config.yaml
num_hidden_layers: 9
hidden_size: 96
num_attention_heads: 3
num_key_value_heads: 3
head_dim: 32
intermediate_size: 384
vocab_size: 1043
hidden_act: "gelu"
norm: "layernorm"
norm_place: "pre"
norm_eps: 1e-05
positions: "learned"
qk_norm: false
attn_scale: 0.177
bias: "all"
tie_word_embeddings: true
parallel_block: false
extras: ["capped logits"]
init: "normal"
init_std_qkv: 0.0529
init_std_o: 0.0657
init_std_up: 0.0758
init_std_down: 0.0758
optimizer: "soap_variant"
learning_rate: 0.00499
weight_decay: 0.0
lr_head: 0.0148
max_grad_norm: 2.0
warmup_steps: 200
schedule: "wsd"
decay_fraction: 1.0
decay_shape: "pow"
final_lr_fraction: 0.1
batch_tokens: [16384, 32768, 49152]
max_seq_len: 1024
doc_mask: true
train_tokens: 146900000
max_steps: 4634
dataset: "wikipedia_en"
Each number is 200 + 20 x the weight over the matrix's rms, rounded and kept within 0 to 999. Layers, rows and columns count from 0.

# layer 5 MLP down (transposed), 384x96, rms 0.0757, rows 35-71, columns 0-95
213,210,206,189,201,192,178,190,204,201,212,235,189,177,219,212,207,232,191,206,219,240,205,248,191,203,192,166,185,222,175,234,184,172,179,197,188,220,213,171,198,174,204,227,206,214,181,192,195,227,165,188,166,190,215,204,139,221,211,180,195,162,196,176,207,198,168,191,201,251,183,200,215,199,199,200,206,164,203,199,186,230,211,188,205,186,196,177,204,194,189,226,200,203,222,189
222,173,190,203,195,226,168,186,211,195,227,239,193,189,155,202,191,170,175,227,221,200,214,188,172,208,210,201,219,176,215,197,192,199,208,205,170,192,167,187,209,204,196,171,219,202,188,200,226,240,162,186,208,170,170,187,224,221,199,216,156,189,206,206,208,167,215,194,186,179,193,223,223,229,177,231,182,230,196,159,231,257,211,191,200,189,210,150,198,241,202,237,194,173,195,165
195,201,174,209,240,196,153,184,198,216,177,189,251,206,221,206,237,183,241,157,220,174,174,223,226,202,194,191,205,210,194,208,187,191,180,256,192,217,209,207,178,241,206,190,172,158,144,179,196,212,209,235,176,210,174,208,195,200,192,183,223,222,199,226,170,184,165,218,180,203,191,186,202,225,203,244,184,209,210,225,204,177,191,236,199,201,173,181,191,226,225,214,217,240,192,215
212,174,211,195,210,216,226,207,181,237,142,234,213,172,192,222,221,209,230,220,203,172,214,202,199,217,209,195,190,181,203,154,199,187,178,228,169,181,171,243,220,167,189,189,176,220,227,228,204,214,218,233,215,218,182,185,210,194,210,200,182,174,185,230,213,188,192,181,239,202,199,166,246,185,216,239,236,209,213,185,209,196,208,187,212,219,223,176,199,232,219,220,184,199,210,189
195,165,201,215,209,189,206,193,222,197,193,214,258,206,249,197,208,198,201,219,190,212,203,214,189,201,156,204,226,168,216,181,216,180,214,196,190,163,200,198,163,179,217,234,209,197,190,202,160,152,221,229,206,174,197,223,208,209,177,198,195,220,191,175,213,201,185,206,218,198,190,220,177,188,214,240,232,184,185,185,233,202,183,187,167,194,167,208,223,213,221,223,200,226,172,213
222,197,180,209,219,182,177,192,216,192,205,215,200,196,188,193,185,180,189,198,192,200,220,193,209,207,194,208,218,188,183,174,197,185,183,185,194,209,201,204,200,212,166,185,220,204,199,209,156,175,212,191,246,203,187,203,184,180,186,201,201,210,213,199,189,190,181,198,184,221,220,257,241,196,185,199,215,245,226,165,212,228,185,200,184,201,170,216,228,204,178,196,208,207,202,193
208,229,221,229,203,187,195,210,173,199,180,213,188,208,190,175,175,185,202,224,191,217,162,177,226,193,192,229,148,223,204,176,206,184,192,200,192,188,223,205,197,185,211,199,213,238,190,222,201,176,237,162,244,173,234,186,174,183,224,204,193,208,172,207,185,207,223,191,194,221,210,187,192,195,227,208,211,219,186,191,180,176,150,230,228,169,189,217,186,193,208,196,211,218,184,205
228,212,195,215,201,195,220,211,206,240,173,194,188,190,183,210,190,196,203,193,247,211,201,188,222,228,204,216,223,210,180,206,194,186,193,211,191,209,207,166,227,223,235,175,213,191,215,211,215,204,180,205,223,199,167,219,256,177,160,209,203,186,227,195,225,206,191,176,206,223,193,195,221,204,211,202,198,176,198,217,151,180,212,188,238,228,178,217,163,222,222,222,194,195,183,230
189,196,211,235,219,178,184,191,171,205,229,220,211,234,198,212,173,184,221,200,229,203,190,188,182,233,163,203,206,230,188,205,175,193,200,220,177,218,211,191,169,188,196,197,194,240,191,245,210,240,182,176,199,200,197,250,221,195,170,191,200,166,179,214,232,216,189,196,208,195,217,223,242,182,180,229,191,206,212,214,178,172,197,201,199,200,232,186,215,203,200,177,197,185,206,197
218,202,207,222,270,210,184,201,233,207,197,187,178,172,206,197,201,201,202,214,180,200,181,244,167,185,216,218,213,184,197,182,210,195,191,193,186,196,217,224,179,157,199,179,206,167,166,193,235,195,153,250,196,163,229,194,214,192,196,164,197,212,214,227,219,221,205,211,217,214,204,167,185,183,189,204,233,196,203,206,202,168,213,230,203,211,210,202,222,208,197,190,191,204,207,242
195,226,210,203,224,221,250,186,208,208,212,192,232,224,232,196,200,244,189,187,204,222,206,204,200,211,196,198,215,206,195,189,186,208,219,221,215,213,193,238,184,210,221,201,187,209,216,186,220,219,205,226,216,198,239,235,170,199,159,178,199,213,215,203,191,194,168,226,213,192,217,174,213,249,195,177,221,168,180,181,195,205,219,178,206,217,201,183,167,193,218,213,202,219,198,184
201,190,233,202,210,211,201,230,205,193,201,189,186,169,179,204,202,186,200,198,206,205,208,205,233,192,195,200,206,177,216,189,193,198,189,233,151,173,207,197,196,186,204,215,220,216,216,204,212,221,251,180,196,207,207,208,198,187,185,213,181,206,209,213,177,234,220,185,191,210,208,279,217,175,179,197,214,210,223,171,181,186,215,219,184,173,216,213,187,189,189,184,184,206,241,182
192,193,220,175,168,191,211,182,177,206,214,190,228,221,173,195,207,191,216,173,223,200,200,230,162,171,188,216,208,175,225,238,203,196,186,210,189,217,200,178,211,233,136,170,221,183,138,222,235,224,188,200,201,180,178,212,194,203,214,191,222,191,213,210,206,180,168,213,232,210,202,178,179,216,190,203,206,231,228,188,228,208,202,173,234,191,242,196,172,187,237,198,178,197,205,232
223,200,178,167,204,202,188,208,177,207,210,200,166,188,207,171,192,228,218,217,215,201,187,200,185,191,199,199,193,189,203,184,214,201,234,180,202,196,170,168,169,185,219,182,207,183,197,201,191,215,173,187,175,223,218,221,208,203,189,189,185,172,240,200,177,214,232,176,186,189,217,200,212,250,177,191,201,163,175,245,203,205,207,225,180,200,214,187,212,148,204,180,173,191,200,201
186,212,202,209,208,227,184,167,213,209,218,203,197,200,198,209,193,217,204,219,214,227,172,192,230,242,211,165,189,202,230,216,218,192,208,193,215,168,188,181,202,230,187,199,239,193,194,200,162,214,193,202,176,233,217,187,205,218,194,167,198,196,221,193,232,176,182,212,200,186,209,214,209,199,240,219,207,190,206,178,223,176,178,207,205,212,174,187,192,243,221,169,207,198,185,227
222,167,201,202,215,194,205,182,189,200,192,200,214,208,191,212,216,221,213,179,212,185,226,202,218,200,199,185,213,169,189,230,209,196,226,192,193,230,168,198,211,210,212,200,208,164,231,192,226,215,221,176,213,184,189,217,209,225,192,191,184,231,218,215,236,211,219,235,229,190,195,227,204,194,180,207,201,207,211,238,234,197,186,217,211,216,184,204,188,200,196,233,175,207,214,169
212,183,175,194,215,200,254,194,222,213,205,206,223,186,205,170,162,183,220,199,203,220,197,190,185,194,225,223,209,181,208,201,208,145,222,195,192,188,176,199,209,169,226,212,215,183,211,202,174,194,161,196,202,185,198,233,196,212,173,217,215,167,200,216,201,164,201,157,186,226,185,203,197,196,201,189,214,217,186,181,248,178,207,235,208,185,194,199,216,206,215,232,192,194,210,202
188,216,200,184,205,212,164,187,196,236,213,172,172,159,166,196,186,173,240,231,219,196,184,188,203,175,215,197,187,209,178,199,194,205,241,193,212,181,155,181,195,155,190,217,187,204,181,234,230,203,186,213,211,233,214,188,187,217,190,224,212,187,203,199,165,206,219,171,201,207,177,243,167,243,145,156,182,196,168,199,195,193,188,182,213,184,183,181,205,199,179,186,204,180,197,249
180,180,221,161,187,204,187,177,188,199,183,156,223,180,180,236,206,190,193,229,170,189,180,233,179,211,164,176,208,187,210,211,178,187,217,239,178,207,206,236,215,197,191,188,193,205,201,192,188,176,204,205,185,193,218,225,210,216,185,203,188,212,214,180,191,229,185,216,212,214,172,166,220,164,181,181,201,216,223,184,167,143,201,253,215,185,212,221,201,221,230,232,239,185,187,224
226,210,186,198,193,169,203,219,181,193,210,223,187,178,167,177,233,190,202,197,214,215,179,206,210,220,219,198,202,199,182,187,207,198,162,196,193,245,210,177,190,200,223,186,193,189,248,215,207,183,231,194,185,224,215,190,190,181,180,243,189,203,213,208,198,204,196,219,226,181,185,186,189,189,207,195,235,207,192,197,222,202,228,215,217,231,183,167,189,187,182,210,192,184,210,227
227,186,176,184,183,223,258,194,211,228,180,188,177,168,219,216,183,216,184,211,195,215,212,205,193,203,198,202,229,197,202,205,194,137,220,206,208,201,200,215,199,214,165,197,174,170,182,168,256,205,188,224,212,164,156,225,177,197,177,218,178,170,235,204,224,213,214,153,192,192,220,188,216,224,174,193,181,186,204,164,221,199,175,209,222,245,227,216,196,229,198,202,208,197,191,172
196,187,191,195,171,191,204,196,188,196,177,184,234,162,192,188,209,194,238,226,227,216,212,186,194,205,225,188,204,188,223,207,228,185,218,167,213,166,208,205,193,196,204,182,212,207,191,188,204,221,188,205,193,203,227,181,189,183,236,210,227,192,195,192,190,199,217,222,196,223,214,182,182,196,198,207,188,185,195,214,217,199,217,153,190,235,214,202,211,210,246,192,236,181,248,206
213,211,192,200,191,187,211,177,183,197,162,220,213,250,219,168,181,205,203,205,192,188,197,213,181,202,191,193,196,205,217,221,218,237,201,214,186,190,223,196,243,214,220,164,241,197,196,209,186,215,198,200,191,213,222,197,216,190,168,180,164,210,185,195,204,190,172,193,200,194,173,225,204,179,185,215,186,179,206,198,184,189,214,227,211,195,201,194,199,194,209,210,212,198,197,170
165,161,197,156,208,183,189,183,213,205,194,157,191,194,211,207,194,197,217,210,173,231,181,170,166,169,221,201,191,188,230,180,168,203,219,191,210,166,237,232,215,188,206,231,220,191,208,210,190,186,178,251,240,192,212,223,170,212,184,181,175,191,189,211,179,180,166,191,183,201,197,201,203,180,164,234,184,189,225,168,247,220,204,228,198,153,203,223,190,210,183,198,156,204,216,176
217,194,181,202,157,236,207,196,182,192,208,163,231,167,187,205,230,174,201,173,232,204,180,198,208,193,167,227,211,177,181,199,216,187,199,198,226,218,223,212,243,231,219,154,201,192,205,243,223,235,190,213,196,187,207,218,216,205,209,176,227,215,173,193,174,218,234,223,181,191,130,217,189,204,196,227,182,229,237,203,223,231,210,207,219,199,210,201,172,201,167,212,210,174,189,218
226,199,183,204,218,184,189,215,198,196,203,189,204,229,227,181,216,180,185,183,206,198,203,198,189,189,175,228,198,215,197,199,205,191,230,213,201,190,208,214,239,183,199,166,212,175,193,209,191,210,209,228,196,184,224,207,175,199,173,184,204,255,173,179,176,201,229,158,157,202,207,193,198,180,179,211,177,207,169,157,197,179,186,193,207,220,182,237,190,196,205,186,164,205,201,203
231,196,216,205,172,161,183,239,215,169,224,229,216,197,211,168,169,201,210,191,188,208,178,195,215,209,162,164,164,217,195,154,193,224,194,201,211,193,195,216,180,196,191,217,206,188,206,217,227,225,173,188,205,221,206,201,191,170,207,202,178,192,230,177,216,217,178,184,215,208,212,200,204,200,234,229,180,215,236,184,208,190,207,187,181,200,211,197,211,180,217,205,230,194,167,194
198,223,227,182,195,227,216,212,227,183,193,203,211,216,233,208,208,204,175,188,179,217,199,193,185,193,156,201,225,204,205,221,166,183,184,210,180,192,199,232,223,200,207,194,222,174,218,158,210,219,198,197,196,205,234,202,208,197,258,202,177,222,245,207,195,164,197,202,195,205,174,190,206,218,215,233,209,182,195,192,204,205,186,206,177,198,230,222,216,190,181,191,184,221,207,137
208,237,199,216,194,187,185,214,224,214,167,197,233,215,205,218,214,183,208,202,199,207,170,225,224,230,251,195,191,201,177,192,199,206,215,190,210,205,238,221,174,181,204,208,177,199,180,216,176,196,178,253,220,171,179,201,197,170,215,203,181,246,210,228,202,233,207,162,234,197,199,245,206,191,156,212,200,213,218,209,199,205,226,193,194,196,197,239,204,190,154,199,195,199,201,197
194,200,211,191,206,211,207,216,200,169,184,160,236,186,179,188,170,207,173,212,198,240,185,207,204,172,184,201,177,210,224,180,211,186,190,220,221,185,199,201,162,181,214,242,197,207,221,219,217,230,200,198,230,155,174,185,188,229,208,212,214,177,220,192,200,207,236,203,233,206,183,199,201,214,174,209,177,197,175,211,189,202,197,218,232,212,248,196,157,195,223,216,207,192,208,186
178,202,195,211,223,192,195,171,191,227,166,211,176,204,215,206,186,206,233,174,189,215,175,224,223,197,184,193,209,206,220,200,210,195,213,197,227,209,149,211,181,253,189,240,183,210,203,179,226,199,223,220,219,219,193,196,190,209,229,195,194,214,210,185,204,189,210,185,183,200,188,189,169,196,221,203,200,203,225,200,212,167,203,203,184,240,193,211,192,220,203,243,182,214,227,188
243,211,155,170,194,202,185,177,218,205,212,227,197,234,222,231,202,212,199,212,200,201,204,177,211,200,189,203,209,231,211,224,215,231,226,235,201,187,174,212,199,180,187,199,239,172,222,220,220,175,191,192,208,223,232,182,198,210,207,224,227,230,236,202,199,208,199,199,213,184,209,241,197,186,192,182,180,203,221,166,204,213,216,197,204,206,208,212,224,218,189,229,192,163,195,207
209,242,151,188,197,233,203,236,207,193,173,198,158,186,220,194,200,205,184,225,211,213,215,228,210,183,217,214,193,175,219,193,213,188,221,202,220,224,233,200,219,170,191,241,196,226,190,203,198,194,175,202,169,192,190,187,191,191,182,187,211,210,228,185,211,191,203,210,174,209,192,233,208,241,171,244,225,227,225,208,199,214,186,176,207,192,188,224,201,170,207,151,217,233,182,160
205,218,198,183,190,187,199,251,201,215,204,212,187,193,190,179,195,195,195,252,168,188,194,180,179,209,186,203,152,230,161,178,240,242,234,180,169,211,168,153,204,225,204,176,209,232,224,175,204,198,207,182,191,199,152,194,237,214,173,197,201,204,205,221,193,165,227,182,170,199,218,202,178,217,189,211,224,209,191,155,168,204,200,238,228,216,185,158,211,198,205,186,169,212,177,221
181,201,202,204,214,187,176,190,188,227,205,223,190,193,213,201,178,172,213,196,199,223,212,237,217,219,205,198,190,204,233,201,186,175,200,170,200,184,209,202,212,193,194,188,183,171,174,202,196,193,212,201,203,235,224,208,197,203,182,206,204,173,189,218,204,157,143,203,224,210,175,172,180,209,215,226,221,198,192,206,214,188,217,213,162,221,181,213,200,221,186,204,227,193,208,217
189,203,222,190,201,167,216,226,218,190,191,207,196,228,205,183,193,211,225,197,203,174,176,206,234,179,199,172,200,175,164,212,200,217,202,184,187,240,196,175,198,185,177,178,192,204,170,183,182,191,181,206,184,230,198,218,234,171,202,175,183,246,216,179,203,188,199,226,228,204,204,198,190,204,238,212,182,174,181,195,166,210,201,195,221,207,211,193,218,176,214,178,207,174,177,196
230,206,229,194,220,193,219,181,173,215,208,187,226,200,216,186,186,243,185,202,197,199,197,205,160,222,197,179,189,197,225,204,211,215,209,206,198,196,179,199,183,206,169,202,210,166,224,223,188,183,187,190,212,184,231,228,214,201,220,186,190,207,194,183,191,194,201,194,186,166,191,187,181,220,190,197,174,207,214,202,190,190,148,191,205,193,188,225,226,232,187,205,155,204,189,221
# layer 5 MLP up, 384x96, rms 0.0759, rows 36-71, columns 0-95
179,216,201,198,243,207,172,195,192,177,179,194,208,200,222,223,189,207,167,179,164,191,182,227,183,162,186,255,202,193,185,227,207,237,217,166,185,216,177,193,199,214,171,210,193,167,196,195,194,225,229,195,189,189,218,185,221,221,219,165,196,173,191,222,210,227,263,206,207,209,190,186,188,195,188,211,206,157,176,213,201,175,231,229,193,197,210,179,175,196,191,225,172,208,201,189
183,153,192,179,195,231,183,179,220,171,231,202,202,175,214,178,190,164,190,211,166,175,177,189,202,202,201,183,188,201,181,176,191,239,186,190,207,217,145,169,177,235,187,207,217,232,197,237,165,213,198,209,204,232,216,205,216,242,204,213,179,229,182,206,199,229,189,232,212,201,221,166,232,184,232,181,190,217,179,207,194,200,184,239,212,170,180,224,209,162,150,211,178,192,185,218
204,214,198,232,199,201,187,218,208,195,187,190,186,165,188,227,233,197,168,186,162,200,222,206,205,209,181,233,189,222,205,199,190,213,188,192,199,226,220,191,202,204,165,148,203,209,180,235,221,175,212,221,153,184,221,206,218,199,214,205,216,192,169,224,187,218,227,216,199,212,164,200,184,218,172,202,205,172,188,175,163,200,202,196,204,191,188,231,207,205,197,224,210,202,216,183
193,179,202,189,182,213,216,179,189,214,222,198,175,210,176,207,194,195,195,175,185,221,206,242,177,196,188,207,215,208,222,208,172,192,193,230,213,201,227,190,217,213,209,185,201,162,204,204,182,225,188,182,219,216,175,205,162,210,196,177,205,170,162,165,198,223,218,227,234,190,210,199,210,173,204,157,206,208,195,191,175,225,194,208,198,210,188,206,173,158,217,194,196,231,222,184
193,202,187,231,184,197,184,224,204,186,186,170,212,163,216,208,203,219,185,210,201,189,188,200,240,210,167,185,157,218,215,211,190,201,171,189,227,175,209,193,227,220,210,199,219,227,230,166,191,200,192,215,196,219,205,211,228,210,190,220,218,167,167,212,210,221,173,208,206,189,192,186,180,210,179,195,198,223,199,231,192,188,175,182,207,201,195,180,172,196,224,221,194,163,171,208
235,229,179,221,226,172,182,205,228,175,212,196,191,186,198,211,225,224,162,198,176,190,219,206,197,186,186,207,205,236,204,205,186,213,213,187,196,193,216,204,194,227,243,242,200,185,183,206,174,221,194,226,195,288,201,215,180,204,140,152,235,215,200,195,191,208,233,208,206,196,216,179,233,183,183,195,182,168,225,222,190,211,197,235,198,229,209,199,207,173,153,194,182,204,214,203
204,224,188,237,202,221,176,234,176,154,216,183,181,195,149,205,186,235,224,176,189,226,194,194,151,211,213,200,199,218,173,173,184,196,182,209,224,208,174,218,196,192,179,178,202,193,223,206,186,186,199,175,197,199,219,191,162,207,210,234,242,242,185,177,197,176,204,175,190,223,202,169,168,209,210,199,220,188,211,198,214,217,206,168,194,185,195,148,180,195,194,203,190,218,197,216
182,229,181,200,204,161,252,172,202,228,192,216,195,180,169,190,201,217,183,193,213,186,168,220,220,173,199,205,190,200,206,198,196,230,199,203,209,202,234,185,195,198,167,233,184,213,208,196,191,170,215,255,188,213,197,223,210,226,210,175,207,224,199,210,213,182,222,168,203,213,187,191,214,165,182,226,201,191,200,224,201,237,183,165,212,203,189,191,171,214,214,212,212,213,211,205
192,218,155,189,233,207,195,191,222,189,195,232,179,192,160,214,169,215,177,191,194,210,218,227,204,227,163,158,196,224,173,158,175,184,205,181,212,178,179,215,215,178,185,209,224,233,240,229,205,190,226,199,214,233,190,192,205,189,187,173,222,222,163,224,171,192,175,196,188,210,202,170,224,194,178,218,192,190,195,245,226,213,183,233,201,216,212,172,208,232,223,200,168,225,207,227
207,183,215,203,198,203,194,192,216,191,190,189,190,212,222,243,217,224,167,211,182,209,200,155,205,186,212,180,213,163,200,172,171,190,203,253,186,209,191,190,208,250,186,185,240,228,223,189,201,204,170,231,185,212,195,202,210,212,177,217,210,212,189,221,185,193,192,203,207,223,213,214,211,190,179,217,212,235,194,197,163,219,213,159,212,221,174,214,187,191,202,200,231,223,189,176
179,188,161,177,212,203,190,195,236,198,190,223,202,233,200,213,220,199,181,166,194,218,177,198,202,181,198,213,168,179,169,202,222,235,202,201,196,214,199,187,220,203,221,251,188,187,198,151,185,199,183,214,184,159,206,203,201,204,212,166,202,213,204,200,188,209,200,246,212,218,220,165,194,200,213,206,221,187,199,183,192,190,209,174,207,223,202,179,188,170,203,195,183,198,204,188
223,231,181,209,216,217,175,145,202,177,176,212,180,197,220,234,209,208,156,186,195,209,160,197,251,196,178,188,204,166,230,216,219,176,210,209,200,203,204,219,235,179,201,194,250,214,187,192,187,203,203,212,220,219,227,221,197,214,200,182,242,193,182,222,215,162,226,219,157,173,177,181,203,210,208,177,202,201,188,221,179,219,210,225,191,206,184,191,175,174,231,199,206,227,214,212
152,194,205,213,173,227,217,210,187,185,214,205,180,175,189,190,217,223,200,186,201,178,186,179,204,228,167,210,188,191,195,192,199,196,195,213,224,211,184,178,191,218,147,144,221,236,208,194,182,199,205,241,200,201,187,201,217,215,183,159,190,219,179,208,217,202,206,244,201,204,204,203,221,222,197,192,186,166,218,162,222,220,189,225,191,179,182,200,208,175,215,220,203,177,227,203
192,212,193,205,184,230,177,192,233,169,190,181,175,176,213,227,235,214,204,190,208,183,228,198,190,197,186,193,209,214,217,206,167,216,198,189,216,220,169,205,221,201,184,191,174,233,199,195,209,180,204,218,175,184,208,203,209,202,206,198,176,208,185,194,200,201,195,200,184,231,185,208,220,210,175,222,238,177,197,215,218,229,187,203,210,202,199,183,226,179,245,223,223,184,216,181
197,199,216,221,196,191,132,210,202,181,232,191,173,205,190,189,167,202,210,186,202,210,185,196,194,215,221,196,202,195,223,181,208,196,177,191,206,193,193,200,180,195,184,184,214,211,225,181,207,199,206,232,202,174,207,227,219,231,211,204,191,190,198,218,195,212,191,246,214,202,181,191,167,204,218,199,212,241,208,184,196,212,200,183,190,207,223,216,201,184,235,175,234,193,185,217
204,210,208,247,202,204,176,196,232,186,180,181,173,147,200,234,207,215,208,192,211,210,234,190,215,197,178,248,172,190,225,209,201,213,204,208,214,201,174,184,196,196,203,197,209,222,192,170,192,210,190,173,191,198,233,186,153,185,203,190,208,222,224,188,248,221,215,201,213,183,201,179,186,188,199,200,185,193,220,191,177,213,225,144,207,192,233,203,183,217,192,188,212,220,198,204
206,190,196,196,197,202,227,180,210,178,210,192,194,233,195,216,203,191,201,189,171,188,202,190,197,183,229,197,197,210,215,169,216,174,199,182,180,205,241,227,209,248,206,216,196,230,187,205,179,223,219,221,239,189,166,220,179,163,169,215,161,190,192,201,225,202,182,270,172,200,222,177,199,227,198,211,154,201,222,224,198,195,203,198,254,235,194,227,222,205,197,190,195,185,215,218
189,194,216,207,222,239,191,213,223,195,172,207,199,224,181,215,219,223,205,170,204,226,198,175,195,154,199,175,191,214,188,233,214,225,190,151,180,185,229,156,223,191,207,214,196,212,195,214,245,242,168,176,206,225,197,201,211,208,224,240,183,187,175,188,224,201,239,202,214,206,204,164,204,196,198,234,215,202,227,191,217,193,190,186,217,184,210,175,185,193,195,195,196,161,205,197
190,206,161,219,226,221,195,208,214,191,208,173,187,225,223,211,203,218,167,198,172,190,213,187,202,171,219,188,222,202,203,195,179,209,211,193,205,192,170,199,160,191,194,221,219,193,187,202,195,210,188,233,201,180,182,218,227,191,247,207,181,192,180,211,218,209,226,215,209,200,196,209,217,197,200,215,213,173,189,201,210,207,187,194,213,204,207,210,217,210,174,175,205,208,229,180
207,216,211,192,202,195,165,222,185,229,183,173,175,164,213,196,210,215,216,187,169,222,209,234,229,250,227,220,153,213,189,199,205,217,178,179,171,165,188,250,190,207,210,215,199,180,206,191,173,204,230,218,206,226,172,203,192,171,198,208,196,189,146,199,177,202,249,198,209,212,187,199,183,224,236,200,222,185,182,244,190,208,175,210,206,180,191,188,165,189,197,191,207,222,197,189
217,210,167,220,208,216,191,190,223,199,210,169,196,213,209,162,255,185,208,184,179,182,209,201,218,175,191,207,194,200,209,204,155,169,231,202,236,187,192,215,188,166,154,192,212,176,181,188,164,195,191,203,220,182,225,204,192,221,197,205,196,222,203,201,182,212,179,217,206,223,209,167,180,218,186,193,199,225,186,227,233,175,193,180,229,233,212,245,193,208,229,188,206,228,182,214
203,176,205,168,194,220,174,216,204,191,196,222,182,183,185,223,213,193,200,216,200,214,225,213,228,175,197,205,192,205,175,199,169,185,202,216,205,220,193,212,200,210,203,195,184,196,187,210,234,206,199,213,199,208,199,204,191,180,220,190,200,196,181,168,231,197,244,208,217,185,204,206,181,251,237,180,204,230,191,188,175,181,201,192,214,201,192,210,178,187,207,205,188,199,218,233
245,166,232,209,214,199,209,179,198,205,231,208,185,231,172,215,152,198,193,152,204,199,194,212,197,203,188,200,190,261,183,208,162,194,183,179,198,188,198,233,207,176,182,193,177,233,223,192,205,180,209,204,213,220,212,228,164,209,208,178,194,170,203,189,221,173,203,185,186,235,194,192,217,187,188,198,208,195,207,206,200,247,211,205,220,188,221,190,198,195,201,233,201,202,221,214
217,192,218,184,205,234,181,198,196,163,210,230,211,234,170,212,207,226,207,216,176,228,163,235,198,189,219,218,206,227,224,218,213,223,209,190,205,207,227,202,183,197,175,201,173,153,195,230,202,217,226,229,197,190,207,243,209,177,184,203,197,197,188,215,215,221,229,203,181,228,233,162,183,198,190,170,215,187,197,202,199,233,195,221,221,210,185,183,192,225,207,183,164,159,197,210
215,163,187,192,207,235,181,215,191,195,209,216,202,222,178,164,180,187,200,177,192,195,183,221,237,181,179,238,203,212,189,194,217,228,191,164,219,212,202,186,189,235,212,218,228,209,208,217,229,204,182,214,203,217,208,171,210,217,190,207,207,202,205,171,209,192,200,248,185,211,195,208,179,232,214,187,219,178,175,204,185,210,193,178,194,194,184,202,219,192,184,201,195,163,215,190
221,205,204,174,195,214,193,171,196,169,209,234,186,214,221,153,214,209,189,204,159,202,206,190,230,169,187,182,210,172,177,215,161,209,249,203,160,190,212,204,215,191,197,198,192,208,218,184,188,224,212,220,206,254,214,220,255,225,224,213,204,228,188,182,212,194,207,158,164,225,191,196,212,199,200,201,179,189,228,201,187,239,208,191,211,198,188,202,177,217,218,223,189,206,185,207
219,203,184,180,197,233,173,210,190,215,212,196,187,212,184,226,198,193,220,202,182,170,218,202,212,200,203,185,220,226,185,188,210,227,199,168,173,225,197,184,180,203,245,210,192,203,210,199,199,161,171,187,208,162,197,180,214,188,176,217,208,156,200,172,224,234,174,221,214,210,165,167,200,188,222,188,199,220,189,208,182,206,181,188,211,206,207,185,213,185,205,199,217,202,207,216
223,233,223,221,199,199,174,227,224,231,208,182,164,184,224,253,166,193,222,205,181,211,190,216,204,189,166,212,180,219,219,197,173,237,210,168,178,205,152,207,188,201,187,216,237,198,189,160,203,235,175,200,189,205,253,172,228,181,186,213,183,177,176,207,199,200,204,203,194,186,188,224,180,185,208,227,214,176,206,214,215,191,202,166,264,209,180,177,169,199,187,205,223,205,226,216
157,233,227,197,205,230,197,173,203,200,197,221,177,206,204,200,205,205,243,170,223,206,162,214,206,181,192,243,239,203,181,183,224,224,178,184,174,220,170,195,230,202,180,166,205,187,183,155,208,203,173,202,149,222,213,191,210,183,230,186,185,205,212,206,215,213,209,235,193,193,210,205,191,228,247,214,199,192,177,178,176,213,215,189,232,223,194,200,170,172,186,208,213,194,204,218
198,192,212,194,191,170,180,220,188,156,198,190,173,172,212,199,209,202,194,213,204,213,223,184,185,212,201,181,192,226,170,182,196,235,208,230,217,185,177,196,215,189,221,183,208,189,196,226,197,198,198,186,223,203,224,204,206,218,182,204,212,196,200,177,210,216,185,202,213,212,192,194,211,185,193,179,206,200,202,187,197,214,208,189,211,186,205,224,162,180,182,178,192,196,197,182
181,198,238,225,200,189,232,204,177,216,163,196,183,216,211,207,219,170,218,182,197,214,170,177,187,207,171,242,208,207,219,180,205,230,171,194,204,188,186,175,221,224,192,178,186,184,208,222,178,200,205,207,193,234,203,205,166,202,213,206,205,164,180,203,175,224,169,173,188,198,200,185,211,186,196,178,199,212,207,195,199,210,160,164,177,215,208,199,155,223,195,184,207,225,216,206
185,189,168,191,178,223,202,190,187,199,213,201,199,208,210,223,210,188,201,207,182,198,213,208,200,197,188,224,190,205,220,185,162,163,211,195,232,179,156,184,183,213,223,156,174,186,172,176,208,175,224,196,206,230,206,230,162,223,212,223,216,218,180,207,151,241,175,178,202,231,203,192,191,192,201,210,172,196,207,212,183,194,199,218,195,197,207,195,168,191,180,223,197,212,185,207
238,226,218,189,195,225,201,210,195,215,197,198,179,197,198,252,217,201,201,191,165,228,172,216,207,210,184,229,214,217,213,177,164,190,196,217,186,213,176,214,195,180,191,204,218,195,176,172,189,209,216,225,162,200,208,193,219,221,198,177,193,244,178,189,183,191,218,194,170,236,211,231,188,196,219,181,176,175,174,220,241,232,205,197,207,236,197,214,190,200,150,195,189,175,220,207
197,201,200,214,187,182,210,189,203,219,229,216,205,187,206,224,252,211,197,180,199,190,238,187,229,182,185,223,205,209,199,169,207,207,225,230,215,217,196,195,211,176,195,156,197,237,223,204,207,166,161,199,208,186,233,188,187,205,172,172,212,190,206,188,234,210,202,204,213,208,213,241,163,207,185,206,156,187,221,183,209,207,226,230,243,202,215,216,179,195,205,190,194,208,181,183
195,217,239,181,214,206,218,211,229,234,183,180,202,222,208,249,209,201,221,150,208,183,205,231,183,176,218,182,195,203,218,211,233,199,202,176,168,196,236,183,242,190,210,190,194,188,172,181,224,220,185,166,165,193,199,167,195,250,215,187,194,208,177,176,201,191,235,209,206,216,228,183,194,194,201,229,187,177,212,217,200,166,216,220,218,224,205,207,200,220,223,232,281,205,184,205
184,215,178,215,228,207,187,195,178,217,194,216,185,241,193,218,226,202,197,193,199,196,197,216,221,172,169,222,223,202,165,182,183,232,197,197,226,224,227,192,228,171,210,187,207,182,190,182,199,186,224,180,179,173,201,203,209,171,178,223,210,166,194,165,203,184,171,217,198,217,194,207,194,173,217,206,226,185,181,204,225,206,245,228,180,205,199,189,207,181,207,208,201,227,214,187